python train.py --n_layer=15 --d_model=256 --n_head=8 --n_kv_head=8 --head_dim=32 --d_mlp=1024 --vocab_size=4096 --activation="gelu" --norm="layernorm" --norm_place="pre" --norm_eps=1e-06 --positions="learned" --qk_norm=false --attn_scale=0.177 --bias="none" --tie_embeddings=true --parallel_block=false --init="normal" --init_std_qkv=0.0312 --init_std_o=0.0057 --init_std_up=0.0312 --init_std_down=0.0057 --optimizer="soap_variant" --lr=0.00362 --lr_mult_qkv=0.4 --lr_mult_up=0.899 --beta1=0.95 --beta2=0.95 --lr_head=0.00915 --warmup_steps=200 --schedule="wsd" --decay_fraction=0.752 --decay_shape="linear" --final_lr_fraction=0.05 --batch_tokens=131072 --seq_len=1024 --doc_mask=true --train_tokens=483500000 --steps=3689 --dataset="wikipedia_en"
Each number is 128 + 32 x the weight over the matrix's rms, rounded and kept within 0 to 255. Layers, rows and columns count from 0. Numbers have three digits each.

# layer 6 attention query, 256x256, rms 0.0786, rows 0-21, columns 128-255
109132086116106157115126147101088136135133114132105137134113095128128091131144127145089120155096113137156156104114135107137161142155097070133128147175131160161149117150133118159065147148161156116086097155070124058056170151090145114169096163142153147100059139169119103180132119161097137114126094128083157163152151125152135125153085116138152130164131171097150123169159099184164131085125
115183165102124184115120162183086102104097154170150185113175091101121127105108144172128145108156121084090170118116112157106148114137115178091123105129114114186104122069122140143115144150101168106143154134089129139116139120165154131109178137117128106130077130115156109141175112145121110121115109146127119140142059077102105126110166082149119160139080123119154106165154191138105197104111
114195106143135114121132134142161126160157099165089138102158114132062097161139148115130151127125162142152170139145140111171135149129109143123148115157145083106129115133148134180124126093143192152123170105116155136133149133112139128127175153142077100131137115120124101108180122158134088132116132160140103174116120128140073103184112102153187102130148127136135136183161076098143112124125
129184160131147131163140125073122148113121088169182162122121064170132138139137192183139084099129105174130094157137179178063091196170124119149122111091109115079106144142125164105100135113159147121093132101115168131155107173148125146133130148147120114164150116150123115160108110128119123082124129104159156134126100188128101109138130122138163106162092089166183149074116135098054146182056
148100130141145148084113105084172160147085117116111148123127138136178116142115133136124101155151126134084143162118109140124075133130190089135128111053093125112118155143057168126154097133131171163106118115141118119127112098128096116111111123102184073160148140179092124098170126141067166143154127124104125084069109156187182129089098080163110147164140137095126137143127091157148144140109
121170120138118126091123122092112108142120124154095105115109115091145108126146098107128088139156125128152128129174095107127124161111132128178122118142128154076075164124115132105125127153166108117155132153106103139086125125148108077106142132154133135143102141119121145079088119162143123115108159139157116166119165123171119134141163093125158144168123168125096142154112143122183098124129
097138124147126143154136135179111136153177133083159134126092164103163091147212103107106111117127141133123139066147119105162138153197128065121106125181154155128116150140132179119137119136145095145128101170178081101099144132159142173132125143156127150105182191177126103177111137167134074119165103145133112114141068132149118169153129110093107167167165135137100117121113083149150120178145
099174169169091139139150147147080159148120088181145121112189089099088101101109179124095203119139190150149100118111145077085155155118145136179122125140134126120129202092114128111179131109150123146153130104122111121117124142133121136137145169114140164095096136138151144115098161092128119139085191091115106158150117135135123137133150166132127126076119131146149116140122190050142129149126
151133170144170129081114105138153123106144089137123060157092107141174141131109134117091114169162155084139093116149160158060129149140169113168154132175119176120092124132138130128110116135142135146143171115090127126153086147129082087128119183116168100118135162107096133113095111125119118152102149113092105094133140150149140118131167154135114171131145091091152110121143133138157135153156
087145074100135170137143137133125071137114132128165151138164157141100056130111140161132125075109169113132209165148140100113073112084124172127110078151168111123143175135111185132150127107055131098149150105139150109157158135133095134135169143133065121133140128141136046112156134124162092149164089148147106129084091091100112124196192081137123149136130136139124099140083122104138138107137
108104160109178122126091137134116085170123158174144127112128126128138142127141088107140101114108157100147140146146113112134113118181070160130117098133160104145110081122148162117163130110109139155111159154104155153170173124160166140130138154122148121152160146127140123191157147140110098127127124154153102120153107110094106193147103094157109154121138107132122084143133121110150134190171
134142112183111146114128095086107121091169128150144124105132148092087131090171184111093129154132139088155135091130143158101140137105112134141095117176102156149129091139121106141105141070137106107144111162129119168137133139149141145133082158112129165091140141112158169124126102126164167130121146135152117169105145146117108132100161163158149185137123122165102154084103150123159150112146
144118132087084128109143118108120103131096139151155056148134126131135183070119150064117180152110131098145135093098163138112155134102118098116084088133179175105070063093129083161119130138160130097167110134125086177111159132125134131112144079067127155118118132097097116130126125144162181129102171072096114179114166123124181098119146158163136159115138147150111119091145152118138124081145
112124189103135134154140102115167125144130077151172090098106122132122110116141158098140122100198136071142064116156165128130183119079087143104151109149145136139092104141145145172100161134146121160146133135166130096071144150115120153153151114181082158153136082099146139133151147140157141087130167131107130170151156100137134150135195147122119125047126069137104140092101074099122148069141
134133152114120110117168129122171135152116168129095136139131130151144136168125167123134117098071119102107149070150095184123137140130110143116106145132141096179095100071174062161101133089135130142084078095099150156132182146158114144154106143092133148126145129154084193074095107142097159159127126097155152116169104122109129128137093148158080170096173119133114095053170155095112190191115
148165120162152113101197141107131095161111098114106139155113174155152104111063162120103113106136119102115092136099086141157095138083177158119077163129117089134126158155130101154161104104118187165140137094111117133147148084132131160133106155119136111137145144118138089141152118100101125115169115114074142198092142127150107092103110071156179145163130177128176134130107160087153149148117
116104108109148105097155146157140114184101102095099109141125136185159123109103133137099112116130143134113103135137102095130117135130117130154144126133156133094117119130109100120116158136129118176142152127113121160129137104099127119144136129151142145153108182102115087141168131129164096172117128108102108160145161122191147150095103121131139134135125164105142172167119168113157133132181
097104164121139146094138122076131084158128162129100061114125194085145159133098114108108107182170155153141080103105125117142138114122129170137141143082152127062040102126082080119108140181125123110137145142148094115138104131147132099139148124110097101162104145145109154115114076192143134151147138102120107115125158135168175151130110065089163061119161186158079147100137137161190090131092
133196120114149130092100165124139141080148140146180151134102115088128097127136096103100126139162127102129135121125128154066076118118105151144107153151113123144121139107165174106168114123090094094122162155154125070150144098101133142094155166141114128130136134116126105149137101116122154125153152178085178104138129098104080118127124140104154132130105093099118101116136121135115192100089
120139146123154196131146147157068135166162119141130146122134092125127144123121118129142113090102150159084106094130128103157123149121143110180105133123140136106111117111130169126136114135130196095111124116153135116173151098137159176126126093123070150121144143157124038127147172176154097118103077126158112135162129148113097088125107090115171117162144096170139166118169136070118122157101
129114121130125117111171172165079171154098127160132121106166120073111133143114103105111115145124202153143144148130173109152205112103124096120156076131146092133157127152096142132092137176163202122141094114137086124180150110133127134129120144124122137110092127132106159117134120127134132131116120082137082157106141107195128142091129098112107111129113146113146136158122166193145111122083
142120098115110102141163127131143121104151118119130118171138173122079105042135172109122153129092127161123086135136121109114176141092154135123098119181175132147151146130118131093161157120108080130173110151146130108133135124145096127148074068120114122120098118150115129080101149122129142124132127133141133126154117113139176133085149169124129125130128134158152049140117111133110081088157